Weights of a small GPT-style language model, trained from scratch on English Wikipedia: RMSNorm before and after each block, 147M tokens.
Each number is 128 + 24 x the weight over its row's rms, rounded and kept within 0 to 255. Layers, rows and columns count from 0. Numbers have three digits each. The size before them is the row's rms in percent of the matrix's.

# o: layer 9 attention output (transposed), 128x128, rms 0.62, rows 122-127, columns 0-127
# v: layer 9 attention value, 128x128, rms 0.161, rows 123-127, columns 0-127
# gate: layer 9 MLP gate, 512x128, rms 0.362, rows 0-31, columns 0-127
# up: layer 9 MLP up, 512x128, rms 0.389, rows 0-30, columns 0-127
# down: layer 9 MLP down (transposed), 512x128, rms 0.185, rows 0-30, columns 0-127
o122 117:076126127129141152139149133136098135171121078128110189096171168161147097171165121121171137095104124103125108090109090120133129187124105113141126138121106138129112144130087170139131137118138121078110136115167114138120142130097116164111117138138133082113130160085117099122123127109139139148125131106122122108119129063108143146094130087139111114121117100128111157169096106125108118137170
v123 112:140152117170109113152144175143146196125118154143134114125072151141090107144142101097091101133118134152093150118123093098121175156112131120117092152127149125117140144147116148128108117150148096143133156086171149102189125114140171105139156139111122107126128115173112112118134075139140146133120133116126114146106116152090142086097141117093127103076105118124161108100139131131149135161096
o123 120:115154093124117114141131137123148169136136155182173128158110092114104087116125109127124080091125150163127142123113084105136141154106131101100110151105139098102126130113092136169123125156157070122124151107149146118155098162137112092162155137148151107125110107134159152100142074127133120156090127120154140149137113151096145091132130136081110110098109085138140083113161150132150139135098
v124 120:142074098110161096132137167111117121122126148102141116116124167138137142162124114104115143085117154147094137157132168183118152123133143148153133124118146125130153156116105137163146103151114140126110128126094138105146116084077106170102175143172127120141118130140108130153115110122163089142163129142117119115126148091107141168156129153109145137075083116123137197105107138101147084119150
o124 123:154100095135169155120110134139099141152141136091144112120120102112188132101106136101099100099120116111091153157115122163136154136132126176122116140152143111147168134145135101147113110144102098154142152114106112125127103131102115140105167119139131091150141111138122137125093118154129108108147097130099082093113168101106121168161173106106152102083103086161140184117096154161130107104147
v125 115:159158132132129130136135141138144115123151106145172105114149098110111126102095120131137137169115122143125133139147109123119117136130108137169125163111104112103146160129148124161156136149133175078136126156145149112115145122098075100129127134154116171162154113157150137152114116095115170112118116138130116123095106062138135027107122127090126110135146148106142130118116127169182102156170
o125 116:166179193100102126125142181160116121129160130111151093115151134119117157100114127121146134113137109169151138125113149130122116130099154127198122130130133112128174146132108117136151126131134161072124103152128149140112123123095119151122109137152132146175140139149133129103114118102129163083156148165136116126115145099136137052112172128092144094120167120111141114153160105157147123122167
v126 114:136111151132111136157129136167134153141131130129151126113128054177095117084097124126150141095090135106154141149092111126096150172120115131132148127106158133113102092142140142114113130178155149153131098160138167165130118144123141145128088156074105140135134127131119122121086072094137115114153145168078146114159167146149122112147142123117153099112115136090085112089133140142116115109104
o126 120:147123143161088141121140132129130143161105105130109128134147097156098125097098122137145144110098165118137117156120103148099120157121165110150169107105122136101115107164151179136125136175136150165125151136113154125147105154096115152140104175099072134134112162128132114086148076141148081119139103169103120127158147161114123114135099094155127086116118134110133167127117158147114078124080
v127 111:147120104130100127086149164128154104151133126116104124080147122111153155087131121156077137159141130118145143141131105112114103180155132140147138151114117170093126142171101135145124115114165131121148102149130124166111155117162166166099118121147140114108110156163130071160122137159116092159129160110136170142066152125115125121173134151128165132120122146133098168148122104162108173123132
o127 115:126149126134117121116150133117165116140134122114104082091121106069164124127118137153093197149125173131141098128116092081104082145100145134131118150135122162098124137157132114124125120125162116147149104127158095147143131139154157151134092128149149118116133103118172091141140118084101110121099170155124150164123120119091134134176141117123188128105148150140117122177120080143110123092137
gate0 101:140128131196119137125087136153117137095139096131103128141120127131062149144101144113111097154095165109115164136159139091151142154144115097162143146104066107139163128117135146136141107124123160129134116165064126111132139155119115120133101150139109105126100153141134111120111146131139135125109143119159109101134108118069145122074085145152123157130131131136130115083134163179105124138076
up0 109:128134119105131162131151151171169124137093117141129130108146121096123119144149135181145091085103134068151090123103101114103102130161112182105117115152165141084147134125130161168160120113159111133131136133154118130056124110110154139122130128147153130125164115119125118112095084143102128130106084102127134109141159204151078128133121148120140096126114110116143115148139124122100153118143
down0 098:123186115132103118097087123103161195134104128077133176130134119118117149119140143169137112134115125123107111126106127153158100150119142182100094096134112114156130149083103145150124155130155151118130113130117117122148151129191135108072179139113131095134161111123111131097133120118122125112140141085159111150124144121185134127145164129114103109117156129161135105169127078148112119144126
gate1 100:116130165134140076151139123124147157119167147101121129130100145105134148179123120113139157138138168158140140150145114174098104112124174116110143143095122164151112108140148134089124103111094141141132156160139128141147157136141117141094077104149107128100082094139130133139085148172164123141134151115164090108097154121118111136170114169117111157147092120138124072117137184156107146129127
up1 101:105133159130131140071093055107104140093131114186132113131097152102162126141113156106147123112174140125138115114120128128159152121142107131155111066139111138130125134096135119117137137118143116168118091107153153135133170121142166141160134132112141139106123144117115079115100103116142080169137132144144113158098143162098148065114113122139102085073160118123111135148140134110141150135136
down1 102:153107164166110121150102163169146110115088122151122130092115153112132153113155110092102160109132149084088172101130101113124147126125172129120163144127147096102135107111144123118126138105118115124141141129124058097143142156157104112115113126134088189120133139150114140185094155109128123091089112147116161128121158128155141148166086140159084126127126131159150121107110124142112160133153
gate2 099:113118146144139126094092125113128114125114123115139098157149187113139129134162122123176145116124164110123100102179103106063114125161148097107170105132146099134113131156116144150091081122114113160136165128096166105078146120097172110133177112141157117123127147121152104136083116123122090121102122179091141133130140172152151124135148116137147097125151129145132118105127154128087147107128
up2 102:159102097139122159140155084120088142142110172126141149101149165111145076133117176149081152120114112107078120140118110172174116143136151154110158142119172143138130152149124078134112162115118146097176153130145138131153143125144093107155162158101137188136128166139139116145129100108123137129139134154155105143120094154099091142133134128140168159146135163101135131132101116133137114108107
down2 102:146136127169165103120144132127131114112146128149117127093138107134116122110134134077118107111147157171145148117075119093114155148144143176128159085151116162141097105142090177133151112091152153145147142166101160158099127117111098151095117179146107181097141162115140128079139126150116122150117161114129120149111134125177128164122168086105138133140104091142137161132110134115117152109136
gate3 102:139158097110122164108098127143157129148136091100119180134128162122086099104156139112114135156133153098135130133124153128109145166084117188134139153119158120162110125140101134150116070128138130134151157151104136105165151143140112138153157138110113127133134118121144166135123133130131128112121108143149135187114121153097105171152165125089141121150161185149145067112096138123102183147132
up3 102:130114168112156127138155142132104095118100106176109181152158167139151068111152144101149129116133131097158156151139134089117164136130144138147113132106116129158164095138112200120094106170188104166138100149114112134137180098118120128132142096121142128141136097117162141160137123134131088112130106100139126103109133118106138107098161106176125128170109137098129134143105126139134140126123
down3 104:090129106132144143112164183100125115132138128127129125183126109103154150139164113127160141141083116148095141148120135110136115121130165093170139155082094138137173135118142103109144155109166096134106121123115143157087061087137133132149152127089139139088148098148132124130143116168145148101132129194123118111102149117105127173120146137145138182154152129095116124130141134086130148122129
gate4 108:109130175116145122122127083099145127125115138113093122112109124121119129133185125125158135132074117121111152063090118137118153079138134099106142115121136098160095141123137151161105146107130105167114116129162134149104172166123130139092136143081130087127127156151145094143132103130132090123090138135106146155130086141097142184137096164170104134156170146127135097130121134111125149084124
up4 109:145144112093153105147129107109127160077134133085139110148105134128156162156123128078090066118094106118149132136090116096130133131115140138099145142100139150113125118094130134141117107117128152150141133125119164118135118105166119127105150108107110157137132129125109130108135144130122077140185100127136121139178165128142193125131100114144165082140102182129147077124131104156140082095149
down4 102:145122139121104125167153137116145117113132125110109171137093127129123091142147133145129174130080133122106138159140167155189135126116153101126126108163138119135141136163081160150111133176135125137141103128158107165145142118129111151082143135163133164117121138152137122116084091153163133091091173160090135111113085114132114118115084159122123121151179100119150119133117132090089151091163
gate5 100:122131130114092090108138078155120140136137174077129086141135119079117116189151142106084101123145099162152123145100112119148151122150106090093128112104141149148163155150117088100127112139104093125177114129086184149119116158139107123088142154116112133133094124146133154119145166157121142136146113134094128108135145122130131093154112102103117167104153120115107114135107150138101148121172
up5 101:147171143106124122166121124099154170145124138123154148125171128089101110129105063144100143116141127149140136141175150093090142094115138128136095158122146116125155101121156127133100133094162198145115101119134094107161105083140139138125109100132121078145104155144158096146147120150132155145114144078120124109138115128143121134100129176120166151170135146119094109131089142161152127141140
down5 095:138166093137109113102104110109162142135144145124128142064113118131159088127136144158128160154156116108084154089155141154167106148095114111141115106147139159143128137083121121143165150119139144133097168107125132092123095150127145125138167130103109105113120132080186119095113104134143162137122084112111142132081149111163092108097112145130131124163147124115119103131124189139087149154135
gate6 101:125119124142126101093091161109116109140171149141105144107180182133120154091132160140068139067134130109121159120117089131125145138160116162157115102147101093148116155060132109122126138156095144156156139116132138131104098136160114137107122113102109154119121141122161155137097166121117128124161135180147168070144149101125161117124133155116125155100101147113122146101144114144128132139117
up6 105:153140120123112118076190137135107125120099119146112116117128099079103068095146136135134136145148124110129108153096121124074125136137121145110113075129127162187113142085093162146121115175127133114108149162141122135096120141153155156113154125100140127148153114137144165121131167143151112174130147093141166179174099129147127116145123159103131159074132109127128122133127104122150129144114
down6 105:121108138134099124118100109126118126123125183105137144121142144122140159127147120157143153121124045102148153138146115161149175131125120101121142110140159111110092086149133144122133132108110134092136120166138130091183180123146131138176120088122152128142155094143112124164120123129103126118119134188126089085091172100157109136127153152114105134144086169084135115088103134130118122146135
gate7 107:112161111166090128117099167117125111140107145132110117128117161129072104112153116171175121105136165098097103106148148137169137146089116164078145092145099131153141145123148124150128115083164126094148138069119172145122113174134136102152154138092128139120117132153133109098116125144132158119137086125170138107099134158142104139115108077131091162130110162131119146116121093138137136124146
up7 104:122114152102124100083140141158118169139133137145130119111103110124105174129185124123137108075104142163159132151144168119128164122173151148121097096128150154075112117160127082079116103128137111144169137108129145139120105108145126118141164152044106142152117148152137144149162082136109165109081134141142140140119133093101124113112132097114109127131122104116101133122127154099120105126128
down7 100:140178128122148136144177117179127103153146134107114150156114116120130160129138113150170095105085107118189114090161102145133125105125115083128136124137169091142101130152137112146128107120150117112158134090079126173127140085140104098145139119152134137110093133159121109152116145100149159144142116143076140129130141137143151147144122087164089155139116136122151145172104168117150085138100
gate8 096:124105128103133160142156108113125091138129128122174149106136116135141137143101150141125143111121152108084161133096124107140087109116138120131112144121098148162140133142114132166114111133118105073123106141107160153116156116137153160137166137122137149119148170170092126094152095117102084078134119085121158108151100180123075147133147129120132169134154109184085163111115119108080102113117
up8 091:104150089111147141131114157099145130121086110131138130147128162107121126163113113147109156121141093138141107088144107151136145135104153153081176086089141130143073100106147116144113154145158076117141144170094083113145110132151104146096104109145121092090151132092117126152114166157130105115125114124162148110124164113135127093118099096129115088117110141147095128154124178105128155125084
down8 092:127103146169110170139127130115094154156089156121085107095060185119154156157124111109127142140080159145142100110125170131183125122118163131134122115112119149135145114084123142135122120077095135132139131142080101148160112166146129123137139127117114141108131137160166111104163101133137138167131109083101130115146116138143123150152165120152142159112098147090131141097151115142110116114168
gate9 097:127159123113128093108162125148145123182092095126099143110125139160153115109133113102135117126138146118187139101137128086120097135129083101152150116130126136143095135112129126130144139094128131127111142126175179165137146126109160104110121130135096145120123118142133112135079115094155123134138113153104122095172159082121177099141105119116077145063111092117153170116168126141157105168129
up9 103:091089083113165128135138118119118107145123127142138137121192132121135107068145126157120103125141180141136132106112123121131136148088112160099151118147153159124150131142076111186102121093135124091151110165135096153100134137089160154112105131100092134097133163151178131091146125108148134110160109149100111104115118154098138098143135104109160119111108105154147104128124150119176118121159
down9 100:115136135108131172103149105070090123136129117131101107129146155145152152139111115116137144176108147136163088145160115120130163167106119109158146122102133120117096151108159141128114145166144119104141112135135162128108110094130142160182154147179091130108169116121147134093158133113121093147110139095082142173142073124144126113087072146142132103144119128091130108152129156108138131140092
gate10 097:106121138158116167115145159130131096102138140097121100098082118093117162133134106183110142118099148138118143118091150142132107110114139119156112177086104140162138136121111168108111145109122146135118138132112183111115144136180121110093125101102120124137156095124083166076141089120149126173117138110111126146134171174123119110080162091122159112148153120109111141098150116127123159117100
up10 093:178104163114114122110119093195156156148136154091144136143140105148159132133114121137077095119111102145152118138104109199093094118125133118137096153141125116100107129177110130155156137151129157130120154122123174134127154113088141131108120135115150073109098113127099166153119073107153098153128165105131136137147125127146124106149110179158137128114133126159107131146141139151132098152108
down10 097:164124103089164153136146187116134144140155136158099103084168102115104078104155114125135130147105152109122117111114149118124147158091121126149121110134153143138110127136137130104185115160130114130116149143114102137152117153104074096120145089133071163162081140079114100090131154159137138126117080145116145133105150114105144112149119155119125117139119131128120074159115127143146079126139
gate11 098:111135109156121114140093150103122110086132106137096145134125127135136133139128123138118087114139133134085103101113126133127097133151163135091145160086092121103096145081146109172117110130123182100119143146119101126085154131133158109162102138090070143125118127102115133131130115102111129106081108115121077133117111144083109157157179155129124103143132150128161108195110105162133160161148
up11 104:159094153159089113088147155133140143109115122104146118141129140167062108145179107133116103129108107100141138159141116134151108102151080132116108155188145120100093135118116117087112110116156109154089140123134108093124085108112100114094097158159122085165107105147126137114097123121110094130141144146106116143109146148142126154142158137111111136176125099126172149126132159126118090091119
down11 100:129107092127111138123154151154074154130108163145125165137148109139086122068121132148135145152155129115114115102137113148097147112112099120096111133154133115132129108135158110116140141136100118146152181101095110136150187129129063132133136131145109121143139104092126136112129121097198132150118090148148132133147131093135108115113145097135118140125125147122157177125155104102184061105111
gate12 099:140126112181136091130173157148106119129094149157105171093136111118169128115122135166155152149129124142123155115139105127135144162155149142138092105127120132108137137135123109115128134107123160098125092197116153097104139111157137112105098139153138100131097147113119083096061134150116138142108189112121121108128124117118121110138153137174111135162146088121158079153148161129123092100160
up12 096:094134134144134166129163169113181138144112112129103116097104165132136140137104144149082128150096105153142120114140081121163133116102134153133117151120103172144147121151135130127164128143130104119150145101032114107117108129131138152088090116145177108133083110155141131108074146116120123102191135115108115132102161101158124158141100119167128127136097126113128149108124140135106112145136
down12 094:135153138113140130094060105114106086134127156154130131122144094080110109154150140151145112131170133158112139153100154149127152169135116123119133073154185125067096103122090152159098112118108101104084133118119108132108121120121148147130155105107151160143142105131128173123139102115106113175092135108143157137101128118098136118145132111110070143134139087168144134112145093137135122123115
gate13 102:135137102103081154119140075165139120124118117144134168149096164144119109138151195129128142128159115113129101072080130157142096088123122114116141136144122132130094115123204132128131146116128150123130124147168117151151113141119104102105136141112186141137118128176095129139114124135158149158114075115188129090130159133098136144151147162130122107122132124157111098133150132148134117166148
up13 131:121120147146131122132068150117129132165147122107142075136137103123159183142111114128145172148093134116137144137146143139170125132141111087142106122137132103113135147117125122124093125111136116152130187118096119158100160097134140104154130168145094109110139128123160131124093111081100063137123162183122127135138097163126155109078092079154099124147160130112105166131106133133124105098120
down13 106:162137185126091151168114156107122109121101119125128143091089142114123097119150109118110098100130086096125105064097123148139117120119136152107137113119149105102116122129183124153161109126159143122154133153190083152108107150146114162119125112080167161107124132113119142161155128152140112166113090101145158125122136151116148168149109136118098151112169126132101101135158121117111089104124
gate14 098:128168115133146156103117141152193161096202096116147130122138145073150109133142129124158148127122143123109125101139125116124175134118129113142144116113134138105171128117137111160143126120135138141138087147149117124141149129111108124080188126107072123135125146168149128136117086108149133162126164111135103135146132152179136114145114158125175163182160125108107145147112139143179135103144
up14 100:101178126126151158153112124187130152138176109114149134128118139153158131122112097159153129085083182133172124147119113157122167095124141110140104131125125188149149077142127129107106126111111156124115113103162132113142147115130145139105158126139129184129146128118134102138073099104132128124140147143111134116165159092153102141117111114113111123142182161135149107103126129146108070095126
down14 096:140127126151096118101127119150100155119183126124103111115103123119103119126151109131124115137121165117125116141127107147132149089129100127149109147096124146105099181117148166119141138081115130074158116151135153150131128115089145122111182144095077144169155058188136143167127117159126147134145118096168100113142060123121115126109133120121116134176149123131095108143119134145133156114148
gate15 094:136096167152141115154131122157132116112165175101147143104143112108111107113121146174129075090155130120078162153121118119144168141130122133143137130152181136115161141119128162112092129148129146100132135121145162163120136114123149078155115127133141131148082106163160151114086079105097165152132117112130120130138119099155097110135115146111142148143122061080151139135108138130140097158166
up15 093:111102149114112117080130157125111138120142081146144146128169154152089094136143136085124114117099120117136119139118113116106123154104099115153150107145113154106129134120142136152150111121114122182115131131127107131143141099156152145117154171094121102152134113155166121167168148152156135104156114150126128115126086099174143114141080046129161112094094161102166164154128145140090118128100
down15 102:127117126159119143131124122107103150130113183103114137093110102114157138135092111155108112148104168093130125122135140127151130132155165170138134110077166143140150131164095158132139107148121169127103126123117133133087156154104140077156093057185120151097103181121101130118103137117118163160111121120149155110121167126130113138137156167147090158101106153099109112143134111123122110146119
gate16 106:125141138118143129115132096126103095111133107119102163131141160138173082078174114102104123121135173128120130112087164126148107163179111125114097105154125147135125140139158118143141112089098090173164103104116153119088124116133139132119151099161124129150098105150121158123127122106190149132104156129159092163166148100151128130093096140128108138151160103118104093107130116088123088127137
up16 099:126145114128162129131148172115135186158133120111130129123127136130113145095136124136125100141133077105116138070167112135081129163114105166121163149187098143082130138153103145135125151131159163074153099133158105157171134125148175134115153112119156063133139130132118120159144109152169115141149140087122123156117145130139118145168120110129145121097103125109140126113089079122108132135130
down16 101:150145105128113127122116131162132140157148164118138127145112112088103081128144125136148127121162130150135125192166102166085135110093133130138115126149103128113121157125105107128151117097133129067103161161069100127157149174128114093145093144132102154111188152104135085134157110141078128135102123169147137130134103131111127095112143144105139117101126122116109171116134142129147080087140
gate17 089:102147101134111083105111138129133090134106109140146166149132138080178113152145090144120153116085096084146115121125101115098132148126098135122143123099121157065171110164129151142132139110112121123150126138094169125094083100154168113129134143134099108116145125145108168080139135098152151127140096110118134130151141124110118116080123090146139157102141103110129131124155147139133191116081
up17 085:077097135097116130124113113109155147113173159138118138109150134148062085152115088169139112116101151118132118147093129143137107146115096135089141123117173121124115118121106099158146128099106168154085127115136121112084158129118135095151124137110095107143105151125105114070085159148139105118143112109139105146115139115153122146139123122116092158116097132109154161125148048143109096138135
down17 093:153146105097135144124138126167124133112152163126125144117151100087124137109159137065176162113153114111118122109084144167124132131135152099130142103086145117143139137108123114157120108138137086088092118110111139167122146097111092145124138129133120091134129063103138147111124074103113109108081146172119119134099129141112119074153079124148158092117122161150092156133150154149142135120112
gate18 102:101179152115126107129128149114160107113147122120099131125117137133172125148115179136115121124126131101135166098141103153122113101152110143127131160098169122117162112149090092143122098170105124085130135123152158113178140135110103117140135133163153146176117138135141094113146158092169139123176161149162130071089181096143140111121121083127120121121169142115123145146111127097121090132095
up18 101:141105113133108129122138121152125133145115134157103094141088118099166136123129130150127148142097101126130108123113149140159130137140148104081156127167094154173121097097128148167106157098149131151114137136130102106147133147152133126097114116109169150107176141100174069130173109129113179171073131108142099183182161118118148094150118148147115108147124151113113141148135104141100128113158
down18 102:134138178133177178128098179115198116123148147114123145135156133133139146116124143126141124127157123104133124102103130121136131122144107150157129146157133120154110150157157113118103116163095151071105126148137103122129117128155166201139155151147096111170102106120138139103129152128153094091123139093127082169093140120155132127140139080124140133110090141124124164129097132137098090152106
gate19 096:131127126119094105135101118151122075142107147167132092128134147175118088113132117148121123143142113173125134132122128164114134132117101174113130143132122094143117123075140095120182119120116145113167113134192106131135101129132072132115097111174109119128128135138082116136112112100118105123129080141176115162137179169133170134163108132126109113084127164125127112120171139122082123121102
up19 096:098107140131134138135096097126108180110138119147149120145137162103134156096128148113136124052123092143086179157136150103159110118128059105161107113124094145158133113108136109163126134123126144114141130100140104149140128124132113147119063181151124137138186121170159130148147124115143130120116146167116121120120120155150124105143073142112156146162124146152122105136113104110133088099116
down19 095:094086119113135149156088121140096094091121101130130094151121093097132101128121132161094107101159127134139117113152118142101095129126129099145154126155112114205139103116167143123145128123151149142129096117161104098177161144130093138128131139209111140117132145104085137134133167062142116107118135091125134101144107120102110113137101120100084118131141127111157149125119138111134102163121
gate20 102:113129179160135143137143088186129110135155121110097154170112149137133139159130087162101052134165093105119116126156113091107135144125158133169132125132111115124146097165105139167128125099138120098146166160124137156131147139122133155084192155132135123152120147145161117138134159111106155106144157111126130103133105139141168103161152109119154143146128141148123166133120141104109179132138
up20 103:079147092115107075157144056103116090152128152169146132165096117096123116148142175122102109152129137137111116135126117164140095114123113177100116167112118124148152102145152134130128134096106119110160120099147141133135121115130139126140146145134141115089078138109153141184139124112144118132131101079145128109140109187147107101126119114154145118077162140127147138150168092121138138105148
down20 103:095100117102097155118165163149158126141090147151105105145118175096142119141132135153122180107126095117127116140133129062086118150150135119144124126171099139134106138130128132152122145129159168103172151087127133109137097160155110121125179139113116180106099103118092115106131136130099094071094128133103125106142154131125148106133101135081148120120106149112127119123126124107069105132096
gate21 100:155127143129163107141143117140155144102097135157071134113132124166152092188085118106114130155137117152158137140151155120123164144141148146150132157157124132109151134138159145166143114143109124145140080089169142119134113158062161103158127133122121110111139069170130133140147116083119115154158106134107133114071136159130081167120122154107138071121136116126135125131116112127116101125144
up21 100:134106133146111101156100151168144127135141102094130174190140100142071096107147092114110114141139148133152092087121132163154122137147158130119094155107143144094103124119135105096115148122123100164137133116119106143137109113102131156163125122120126099136119113058151099095135124122160143105169128091146121137154143125117166111135161151095117155124166101161134131187126138088118097101125
down21 092:112107104129130156124120132121130132137142143125136104131103120102181134147139183125121141154137143125135095157171076123160136143110123119133081071137139125160105151119171114147102097159110106110119133151118133103119148126139148154121145139127157110139153150100127134148129122097119140117051124161115090121072112155104181125117105105140121124154101185131085161136176138094143132128089
gate22 102:121105083134140095125150159096139110125143125147142159158121142115143118134138151123128126104152153131157137148119159117143095169109128186141134129132057111098144142096153092151148082146129175117089151140139095133132121098152158122135101170118128172100119170129137163140150151137097079086161153148105149143155152140108146085134136133145171116168115116153143132106107109130148114096110
up22 100:186107105136114128127179149161107135156147131086128121118137114098131121118103159144118137148181124159171168115151135124090138149169102152119102123142166133131143090146104104101141131129136138137135107115135096141129134118166091163124132114111114085132145119103108155167136126177128123159142137130120117146124110101073176113122146109126147080085153082138124178094148137129123085106131
down22 101:129147125100145142104089137119114146136142150126135158119189147128118117148115096164128090128120141109124135114128151105098157104149139076159135091138099119179125167149106146150145110159126131133117101110090109170121107157094153148165155125112154117097122121118102126107114137123170108163130117167134113096145133129149127160115094111074114144166180171094102082148097133120089116135148
gate23 096:134160094110171087138076138112102124109120153114108133204121130135130117096096101100132112125157126154114087147131123137137116124125120143130131130144074067120154101110116132122109095123090124149118104131118096115111132153138123104104097097118110170120100173171111122159139131152115061119110120170114104124112139136096074151155133157100141114146130158083146151120140121103137136114118
up23 098:115127113115158131110155132127160170160149134128095116082111155117125149158151110112147158135149136115107152121103106079116173134139128138109147139137120159148107124115137130135127138156157117135150132107092154142169115095150131105125133151153096156145153084162094113096159132110168096178148145098104140120105082134184194096107111133142147173123112092137112137107124161148152114147094
down23 100:152218130131150128082094105104105129109145135128134107139111120135097119124124159131080094140137118151094132133136131144122116104126130116163127099150106115123152103102138114139095097113101128139129109152127168105099140131124127114099098111135128114087110172111185138164159133162124137152138108139145090098125185124108136171150166146113129106143164156106133140078166122089157119102148
gate24 094:132140085159132135118110136133164154155115140129099107115125124144121117105161106116100123163128156146095151153114099080134133098125136077105140123144128150097120135117124139132139136111130148101082116122096110099087101170144144183144135093114106163155093105139096150106048138130091133149128102079105119186112125137127152127155089141113145138150176129123101099120130164129125146110140
up24 092:085103130133141099129124115110196121170125144133135126123158152113128141163123126128147165144141115094153121141142135135102138115112126158102197129123108171113155161154101096133120112147110144099126162166132113148171119140124169090067113126115100121135094120123088086097126134124154151127108124116128142068103142146117132157158108124115137145167098096095115111118154174126159108125104
down24 093:112116145131116102104083154122088164135135146116128114149101099069099117129117126148153142177103088113119131119142123151114074138148120150153080131135183157142123119113158124121132128168109135110113108148145149165115126145117112116107132188153119166140156166132094118133095107118130116111121104103149091152150114142097134092135103171128123086157162120162124130083100098161090119142122
gate25 090:099120134176138082158132133110078094124134138163105160109083159134153112124101096136153182159134098117143130147141120148158156139153124113102154136137138123122128139130157151114114144110117116137134104123133135108143112087106088103105099140116151110118101157167132110131101158110104094131134109144208157135083146134114135142146192096126145104129086125091149140128164115156130146135092
up25 084:122138101145131143094161125127122178131204091183117151130149112142126152111091072135100154094153096114113095165150103144125141123151102105108132133114131134125113139166189151145101132152140102118129132117127140138133156094122101130177124120110112120106111105106128089164099100106134112156131142094075133120088134124119091143108117138114150113161128148133090131121121085142157115149091
down25 089:108135124095125128160165145156132130131137142076113127107086135116138135131120104086108128142127131107131148110091132166142115098136114113167120114131124129121127151145145161153143078124133148139112122128089153161100108144095110165136140075113122146125145178054122125158146096166115146139117138143119120132160122154108063113157126119132102073150131113150144102172179139104124147082156
gate26 099:176098125126125126119141113106173153117099133120082137096127128124144136099151135156126114082101145134117135079103103096132101144066121152109117110114112180143110138090189110154125166131171130111123125133148131138132114093142104098102094126143146160104104137107167123152121133110085151140107079114124127139096135183140135163127113137136145104126151135150109131084170167125104100107134
up26 106:093110133151178118132114091122107132129127106147170149132138111106142143147133132130141137108144152074147177169129168130110095175139114098093135141108115116093155100103149119142115090145150126154146123134091148118131120167142145153116106125153116157191141175113119112086081137145137103128115132129089110145171138133070169143161135099121116088132128162114090147142107119125145113110146
down26 101:108106097117159141131129173138186115144093110098085124131133088122118143110155089087105116145109108144078119116104149141113137094117119151165123179112138143100124135135205111089168163096128143146162113134159170188147140108155096141126114114119102121091142109074151145131142121142128139154132158123144128129089108121139126118129157115099112116118128132144132118095148117104122123098153
gate27 103:125084102141108137129103103132133182108146145156154174155098125162124130153148117136131125140163124117117168095162119116105098134130119089064103123111103132168141137166111135133146144128118158144133109112125127140106109204114142101144168110119158103113114104139158147173115151124098141134153131154118114073112169132156097105139173096138156127140146110146085134093112150130119107099134
up27 100:125162130126124112129139107130131127193187116121118139104126127118115148127111104162127155148150177138168157107102115148115143166144092123092102129129112151152154155107136096161129076131108139141138161144143176117146125180130130110126154138096131114104158156153150124126091112149082167113137119123132145136095101143138114098100108132190088156098122108098131149110096107165095098127126
down27 109:149090174143159120135178122138120160082089130138110156111122190140124139139085115094101084128150061136103109133146126104110131113148118098139148130084131092137121089134169125125099191130082119112112087088126101142120129106120077109122128147131138152134132129153151139128133115130130128143133125116115118128163138091094119140132087119128148145146140165150103125167176141096138112132127
gate28 103:108171148148139137134100138102140155117084107071133164144136112099135146183160129110133134132147174188165123089133120094146113133146124112096131135074138090146142083140142186121120128127128119132075105114154133199120112122122101124154080151118111145116132163118126116106132123118117138103095114129117116141137145162135165147150142156125147167127134142137156105169100141133140140146127
up28 103:129142094133114144149156100121154099097128109157102122120147088133124130122109123117152103113084110113103128111148120128120117075119075143127131117110125195105137137137117094134158125076110118122089118136135135158111190157169104142124086118174141140140059110128116168108095141110118107152137127127120102113128107096144072152166123154130127122125142131145105140141159104109152151078138
down28 103:106113106133117187118130115085096188126111127115093147113092134118113154138126114121094136135177162124077103170124140155151155129092149108112125158115149079130116138143156153122112152163119119133130117149122165125149086106106120116160122128118106103115139128138145122145100129117082134141068122153137131106106133127137133113072149099115181148168134150085144095132123158162111105114157
gate29 099:104140127149108108094140158138096092171119130125140143120121141105119155156137118132136149127168120091141110117114105177131100127170122156139114093109143167113139170129177146095169100138110096151157125128137123088147129143097133158146117104123169091145130127157174158101100144114160167151109142172109158109170173136123143107133139150126159172083132119129144128138095145084104136122151
up29 101:140140133173115123093138160159109137140135145152109121125113121114125128173149107125168161156117115128139074127115106125137122123153137138134095092132136142119152132143126108099172118123069114159154128120150137125181148098097138178159137087126179108103142152144121158132145088118174168177128160124097136150111147148108129089117094114113143164098121148152150144121084105139112164150161
down29 101:124138090089113103088142150134130105125130108119157117148138096113109152143163132190150112100114091129091122142100117111112153153101091126176101130119116134084126120165147151120151148109081093091136091106154161125126135120098109141137124102142125127144163168112156118175128139108058096102109161118100102129116120127155138123116125130116163126077142128133154144119113134143103083166149
gate30 101:140121158145120120134111115142145142121097166123133134102143126201186169117110151132141113118145128115096109077091117139139084073157143145102089140120116119142175119105166098191126121093168111119168118111127159099111105147098111110101130112099140142150146153105171129133140120145095096127165136119112112091106102164149147113125162155105118120115118156135122114114117127145147164142117
up30 101:170163115137140129164149122138153142145129166142139131143139127107103083152113161151128125122139107152172132166168097136128147114155121146129101113173091094151137114097158121095130151153143132178162104123120118079074128101093147120097112083121136143119154164123126148112086122101144139148155109157114078100184148145106156117129120162128149117117116140143116123082101150161145122110129
down30 100:096103129138130137138151148128136135142152116130110133128185120143104129112151149111159136120134104140120122105125145110153129183103124113142116119138181157158133098103092165153140175106121144114141108117100151146159120145141142155142186155136079121185119093110146150120160133143122129158106139093134182187080111144157153135139137122108114113148083089120110105158153099168100118135142
gate31 101:143159124116157178123133139147165144126127102103098119122088089101109175100116130154160107121111145124115124172144127102106154127111151138141095114101106127121112120060158164114097133181132160117153122134138119125114116125133118097129122169143142125113127139158138165159138141084093136155104084125083142168171134159143099098121113104147162129139072142161132089131129124138101097118122